Part of a small language model's weights.
Size: 16 layers, width 256, 4 heads of 64, MLP 2048 squared ReLU.
Architecture: LayerNorm before each block, rotary positions, biases, embeddings untied during training, normalized queries and keys, gated attention, exclusive self-attention, value embeddings, hashed n-gram embeddings, a smear gate, an embedding shortcut, learned residual scales, capped logits.
Training: a variant of Adam for these matrices, 349M tokens, 9937 steps.
Each number is 128 + 24 x the weight over its row's rms, rounded and kept within 0 to 255. Layers, rows and columns count from 0. Numbers have three digits each. The size before them is the row's rms in percent of the matrix's.

# layer 10 attention output (transposed), 256x256, rms 0.066, rows 38-50, columns 0-255
088:158146199161126138133092092097144128119148119132152122159119131117158130122125122148092134146121139132115112142111120113124189151110138158106154128135131117104126128145128144136136129117136111097123102141111119092145137124108146147135160123158120196107108112124122164160136180155083094074148126100082112102120107121160144128128157150105126135171102189121131142104108086121110126137110123147125113129111116152150144076024190104134151107100127147134087115131143125145100145165154105111121093179086131116107132082105129142110132172090153125134118080149137138123145144149123135116144105137112139103173118133127137120130131085109087135124156129081135152163175134097156097137123117121116094135102108147096149115155109130128127138139148111126134107155128184096117145146118103
099:151133132178119121124136101122137143152123134110148168108143103109131098128158085126109117139135162126118156147116087131117143113125126108093139093126158116110153135100102131131119123152151154079157132118102130121128104173041103148152145136119105122143130129120138148179131103103110176139165151130157168125140180147119147095089100144100140159106102128134094124178116133139090107154097199089116132118137124142135146145031115122128139117154111131115156102161160109132135138148138148148129139090126194131130124080158118084117176144147087121118132156135126104144177128129111120120098115115123073147123137160116123123106129137116117122119119097163143134152136126137163109145163094118113092085127106090093130114143132149116117155160128131150119103136146119127130079134094150
087:166143132140135100129107136110143143146137166105164147153112092132159111128114094119146159120118163137136144127151075129122144151146169121125120139140152148172128103092139111109152150080106079145112149073140135141120144129118104146108106115117109150100128158102144088131123149157124098099114113119141127092157160177168155108093169147154128147165134123099163082104109141180101123121101088128131120084155115149115159157255124175108115110116119111117133102067155138112118138076134115117130134173130123139121175122118145123127098119128128118112125155140138138157115161130119135111114150116108117124093121135126135118107103166171122116081113134144111128118141141142135111140110133127096123130125127160109127147109127119108128138124139137140104166097135121133087128144114114
096:115114133123157124142097132118107128130130139131118141100152137081121123117131145151189151145115083144136163150149115120108126150166135127113101086119144164096136119144108152178135074119185099065127100118116092096096122115124097136143134132139136117072115104131136169118118093152108156103101131100071149174156149148134142170081113129117141179126125110176146099145092087107136132142128130128148131101086132148173135170064181148162114151103125125136125152180113161121163159131106122117113124083119113163128170150089095114129124113136119145126111123162118148104140106111125128108100108128094139115126148136099084122157177165133135176142163099120133144149168141140165123147109108118134139118120119120071132129108105136151147126134128132103129148160138105115111127140136133
094:158138149112162122119151140156120127127152061170119118156141115141140143114148167116118112131144114139153091112140120137121147124118114162140131089138130109136117167090127082099151110164118091140146158102098140153137089102142130115148128141162128126145131168120143085140124123124152100141117118144151103072124115132111123118114101101133136127131113137119112098095123172094122133095121121158119147154127183105103142108255146134101138140138159113146107132124142141134099095102150134129130131148120149116116125131141143117124138135139176141155130106147084107107148137135154090134132103133132092128138124093123140103085118127140116171102086118144141145133124153112109161152124116129112123132102163115151133127174095094123143132113130132107127108093136149136146123110115102
106:143133156124104099107128094125101163099200118111101130083137127128139161082129126133120099156117127147095151152087107154115143165129103131128125138130139101099183130135084150124128153169152106080128110118113142140121139178130121141159138139139139133112121127125130146119104110128116154077160162137146136121141148099127125135115104128133157128141086135147165182156165139136157097149125171108105136111137141135156118120178119135138127179122089131140133128149154110153138150142130137086157118098119188100077137079116093120102131156144145096138122148171072157108100117126117129110103134107145092121164130092147181156125160121079121147176115096112096149142136139135135132110129107078092113121098086116127095122153135136169134168125130112153107079105118146095115106120143148
098:125133165116145096138132095113092140095146113114146150138119110137172133115086151156113127163150181136135141136121138142108152089079128161092161124111146092134135114096129129131102197125097114142154113102149143158143120121107101129141129130153109092123131129123184147176084162120100135155105134102152129145127113138131125114096137137101117099127105137116145156121110162128145084125122128126099149156111131116141131102132085057109143118160131109115138163128157131169138177145150169146168107131137120083092102104169119108154126121131081113123116157100098147124154141135141096157142124139113153178114123134135180128105124128102142128124126087144129161147153163142089125132143148120101073110067126124138142151122154146120062127122152114117177104137093149067149132133157139
087:147131142089125118145169147139161153181121108128103151081154148112151135134091128149127119121112144120090116108071106100116103106142128105155126113110134166140138077150133142156125096140209119083130112107147130160113113138120109149158131098113118118106159130175099160067125092135108139137135137120127145138122152130138131178096111100120123126142159107123106149126140119091103102156144159142116127140142141163129105090170149103143093139153113152161185158191129151152174145164146129108089160133107126162103122101145108111073131157157101112131126161157100129086131083095139136111115098104109113154136095107105137146141168132123155130149145152138172130150141093157118114146118114125104108098107110102138113111158112141085134092155113150102113147137130138155105116118095106
091:131118145103120130128122131104113157109103136124101134159116102136139097136128110105113137131134149126150121146131140142132110147145130160157150128091110127122163139095139153136105143155175082080149102100133187118131134154140107168108171099159150160136117121125147135190151093079105120136104100145139139150140137091156174122141117183123140076133136145107105186115122151134108087107106137119106151114146132130105107075075108126103151159100140117114122176130139096147123128096155109116193083090134160101086108109159114087172134143141114151118131149126059147152138124113144104117139141150104124211114157148114118131111158123105134131119118117141132131120171150106156132125115132151108098127122114133120138101128142133115090105113118156140171100148142067122093103133122155
105:151138154173121136125155123079129155103133122097109103138115138125138144108130135121086122133099145131085133158104098155106156192127123144129136154149124131073159129127137146142140135148123115115156134119116126134112123138088138127138133139122153151126100116099155142148149115169158119077177167110157141077098135135137104130102146148102137103132112155100159166129145174137105094106155164107135144116114085139144160089099153138142114173121108118156085109131128102159119101125122091109153096123110191144082157105134091134118147165132151104105153131186113125109137159132101132110130124153140079156167115144161131147113150116087075163126127128149131161119140133143159104119118102105093119111077101145097108129179148124126149173138124100149102074109114147143111102083112114
097:147132138131082117133164133130124131107182092150124126147137119166140161117135158135094126147123149131114137149116146162110103124156131192100101114127119115125125121116096086160110122120143149082097137134153159118143087144117160169100164099163085154109120144155116135147098135135074086100175117105161128160123129156134125089086114127102118102138107146121098131123137112132079106163112206149155120135110166118126110097170134090157157119135144114108108170188131120142135134146161106134101110146150144122132124115121141107086153130114116080124162125094121131145136073133154138145118090120106149150136117127143125134117160085100100149105143120093181110156149122103140108112123148141091100143128135113113104181142176153130109157118112142152157101087114127143127103108109161
093:142140158152098117132098139111128128131106134133157119132108159119131161134153127131132112126113142169124142141126097119147150171120125093140167100139140121132100148126103118094193095136111141189091158089131122179115112124109133114109129156147147094116110134115147130163092169164154086071130127122116155098105119143149134102105149075155129123118169109108113071115153116155114166116108128166113145111145122101134165091195139101146146122122133152136138134107135136099098091115069099115105150158142122160161147142093099121164148159122154104135129143160145099107096172143165157118146112108100117079132092137136135120144126120134107154139114106110133145160158097127114123144115093171127170095128140154137134120148133120122114096134100095124086146107143168161097143116106065
087:133108131158094128125137174133085122097178117128115113152138086201122100155162068107153106127156144100145137097113155142108127140127117104119152129120151139098134143074095134155119153147173131120133136157185150116166108148133119083122140143141134101126105128137120120157144153124138085126145131114105111105128121116145144139139137110146143141153140150118099106135158124145102149128131161152108124101147107133143126095094138080127141131165127163168114137141130121104095138074153156127128090168102134129144112066108099143109103140114133133132137129150111117106177121130120169106145146139078092144162086156138174141054100115117115138169136147108147157151160136124175059136101105119118104156087117125136178142102117144120106155129129085123135122135142134110161107097120125
# layer 10 attention value, 256x256, rms 0.0712, rows 39-51, columns 0-255
118:074094144132126144078132105135138158133169146099082124176154123121118140135138160169116087117085127140134146097136124158083122139124134156179117125121115081177182115112099137086122154129154135144123152072099147082122168155140143087154142123103137129126113127049117133138127141114137147119146098126130138128108107108166168154115079119122085150135117123122127129107110150166125090162134101106118179118129159130145129143131137143123140152153062144119129130135148155128122143127133174140127149123085103153142144127167116135128145138130085099124153133109121119121059145137103091111137143111139117110124161118148141115169132128126151125130158104119114110127157119097156132133128101115119125167143146107130156078126138107161142127106156150113099050155110114148120125166131170
121:099144125143126116119119148160114113130151161086147084188166148138083142143106128097128142109097147162118154154134085172144143128115100114165149121180164195147158142150128103097145121120105154144172119146125134126109123116120074140109133137161175119126135133118128166108139103109161152150126141122128144130121094140109139173126163126170107168109090137124152148075154107143143118087130085149119138109149098137105114118111152141180064142097100070122157124142147116109151121125093129089109141127108138114106141148140148152147123125132169151137118150120157121110108101142120126065086147125118126119181129093151136126088121127112097134115123150120152114102127126151131155129109051142118124118160156123134113117117100123113164137146098150119147092143146155141124140173098117
116:112110147128085120159091120168127150138154159068132161138158162119088165140125174145136117121090119145180129114076094141071118157160135111100128124146142091111156131103106098118145168114151135142182161148117142114127095143134086127140136124090154129128104094126144115133099130136168133107148120152113130126106133137136145160076101116130101118132119128131112124138113140154096090142101151108131110111145183155133142120141125149126167146140131193094157141069113099165116119142166123125151105099168129122117103137136106095115129120114172099104166077127124119110157129145110188125133165127116116159108135102128159119131163118110131140149141133128131121136122105123177097144130107138108151118119152097135149090159142093149156136078143144114081091131130127131102085166120161
118:148152158106148118079132133105069094141105089114138134125068093145120110119134109088136143132154165123113130146171150127156136105151118095097152172091107152115108134151149123158132115114101124095124069124142104137121136105133151121104122094164085151120160154130146150119136113132132148134118137138163133133117128128119087075131141159122135149142101139108132114095136114152160136128130129158156131218127134115083161102121156158135122108081170118140139121163110103137126109127089112097097114153092149134107158114116168112182114125109078098117163151133166163133167107145134125156142100131109104090134125114128123135132113128125112128090113146131131137117096162150096132114113076107180124091127093141070101141119118149099114140115089098163158167141136165122134134110115119
114:101125173128120100107085101103115128170124134082151097181135175127131111105155123162085095160141156154134131122105140137096106146169146100137095081103112095099112132131117121132139160131147143130127130107134138134130143150126158085105162110150123145133119133154142115122127147121132155126112108128103176129108141113126122163088118150121136152142058135146123125136119129131144130182100131118155116084118118118098155126124148151101186105126128127118096117101077146105143126148153198105098131151122132121139119123125093126139151116135059106091173153096155113132147151140127129128123124104132128123077168149161141122170125107138106139173198127119117141100135159164137109141111099120097110145150095108077140113147171115161147152088135133095119092116158133095136105118102162
114:106125097117140135101153131099140120118125108097106146165154149121155129160118095159126095112104149123108109120151135110124127100139176118150080126111121104141132136140110173159127133138144081085080139146103095150134106129112157129117121119140144150131124136084117135112179187104098132135120092083143137123134116119129126124158142103105105096147123137117111149127112137152103172120111160142131157097154117107078166130126130113066127125118182103114098120124115150063134149119123138111068136085152098199174145112152111156181141148133055104173157110123122116110087132162116127121160119117137133104119142138112121151132104131104111125128114133124107119133147131133125149122143172146155131139167126121060144118130137101128151134119140153156112127160110120115152140084080181
123:135133145119096122150090141181091125174117123125141120151141134107087126137112114151112131129140133185133128113080105123091121134137095092107147198142096113130179139132131079120074140139136110197173106145145136142111134136128120096116154130125144098124117131144105073133131136116131121106146189125111142108090144149113104144085102122129125116093084134120140123092114124146144154150123118119146120105107155112088145111138177152049163118138160139123107135112119136168167109127114124110120132134116136099098091121149154112137102111152123088108145124127129144137146173119129162141139162120163136075097157152160110150172122129159115145154146127118156130133185153135144098122140116128135138129121140139126120084171081117119115132062092134101172121130102112137116157135147148
122:109138117136125134128118117080090120104142134113139167123186124154158130122113117120131113129120124135123111140118165087133108121146141107116053111119135116055111141118105175152158127138139142121088110139124121141141096104159118173175138105119163141107133100157109128122165130064135123122147122147141148116143130133128131098147131142092125138184127141110115130143100162103112158119127187120108130125129115147102150120134108123113155106138188152108112107157055153070116103146161118124130126096146098156160130146133095117138163131120094064123120091118100110128138131159118146109151128128127164145182121085097130114122147129150113145161155133079108076166108148151137136110143103119115122101083133115091150094154152126160120155123165129161144136100110152121160134153089140
125:101103150141127131098133111053138158168131137097133119136149131119140107133149170141095141168116160165110136110122118139079120149139153151139070045110118105128131124110133141115137151144112166130111163099096146115133185140150142102147147109121120134110117147106130139129133115121150143154130113147117137131123132094164152151102090147126120180165098145139123131156096140134140086169129160124132156097140132138134101110120145128139153107141102140135102105140131133127104148176139179130151116168124100143135143135160089135112152112092128095117177164110156116144102142135121113080100129098131120114103146117174130121169131112146123118169220122111122102106108151132143149118104141121134097158121104110093107118151179137167117142125149153097109044136130102105143127140118140
110:106130112133108148126141116110115129150111085097136121195126129117127115156127143112095144098158164128138150109145141157107111151108131118123043146097060128121123127100094146160125108100136122112155122105149138142131108112135172100108162151130135113092141166135125120160145122114121132144154154130128121159092116098140096098147126160120142095135117125120131134139129133148150117152124122129189115080142156102124115142123143116069166098125137176134096119141137156116113158139140162134056083155121130119113105098132136140133128114133024099108154149110160127123116126131119136157127145108123157093063144142170109134175112117117113121099130134117155153111125170123175124118144103136125122142158106147126123105136163132133145113092146154128143128147094088121125153117122206
119:112105156136117120125128145171113151143127151094130126133134152123126119146129153119123144146097155175127154134129043168109132117099071134132203119139158136160149129112129084080143087119120150152133115147108139119116154191117108128133122155107129102124108131121131163136095094171151138139118158141106101127126122142135112126097117108132111159099136138147181123095121125152131118142128110139081113163113110135106156094120146127157110157129048112134136146115201119147122133150105150103186144152070134032125155153124151139121104106114179147116114143138139146105118129088114140098082145147117127114120109119136101130115119141106148154097147121127127141121138108129161128134142110134158133131151105132138116159113124129100116105163092110121115151143162132137106117142185105
112:146123122149122146123146125113124123142119135114156123135154122127130113117098122109118121132165122150090124138110154144135122130154148192157084101104150156087139118118113156160129088177143139085120103121109126121129111147139137175126106146123154124117151138115108173150145109138096119106120152099124114112119164137110135141150173152133107095109120134145110113138114130120120136139132115109081162140131108132047152127123155144082158170159113069132080119157099102092109127131127089130143120104068074105154113149150087134150180137131095119138106109117171097115116125158103141085137109121162111089153142113113110133166137139137118184148167117104086140135079122090161125130177157130140118125114083138083142105129167121124133131143151106104139100130141146160174123177153155
109:100141119143154126120156152094124102140149121123120143109121098118145120118092081157133128119131110091123112141152128109134147106148161164119098139128135094138130129159108173172137096149150083119094135102141174143164128076112103164140128107144118129109137134119141106118169157078111132101115106097132148129121139116166147116147134111111163089197140119128106160115120111118153192134123130153121131174166099124107174094119130121102098109129198111131155110176134109114121098104114111113093140124137095187141139113135104125174156180165111120109133145148114122119119113165111117135162071123134155133143101146087121131106098123130112129128101111118134097145171123135096136145114143173163135116113208119105152087146093128169121126148110125135160095152125146154130152111128131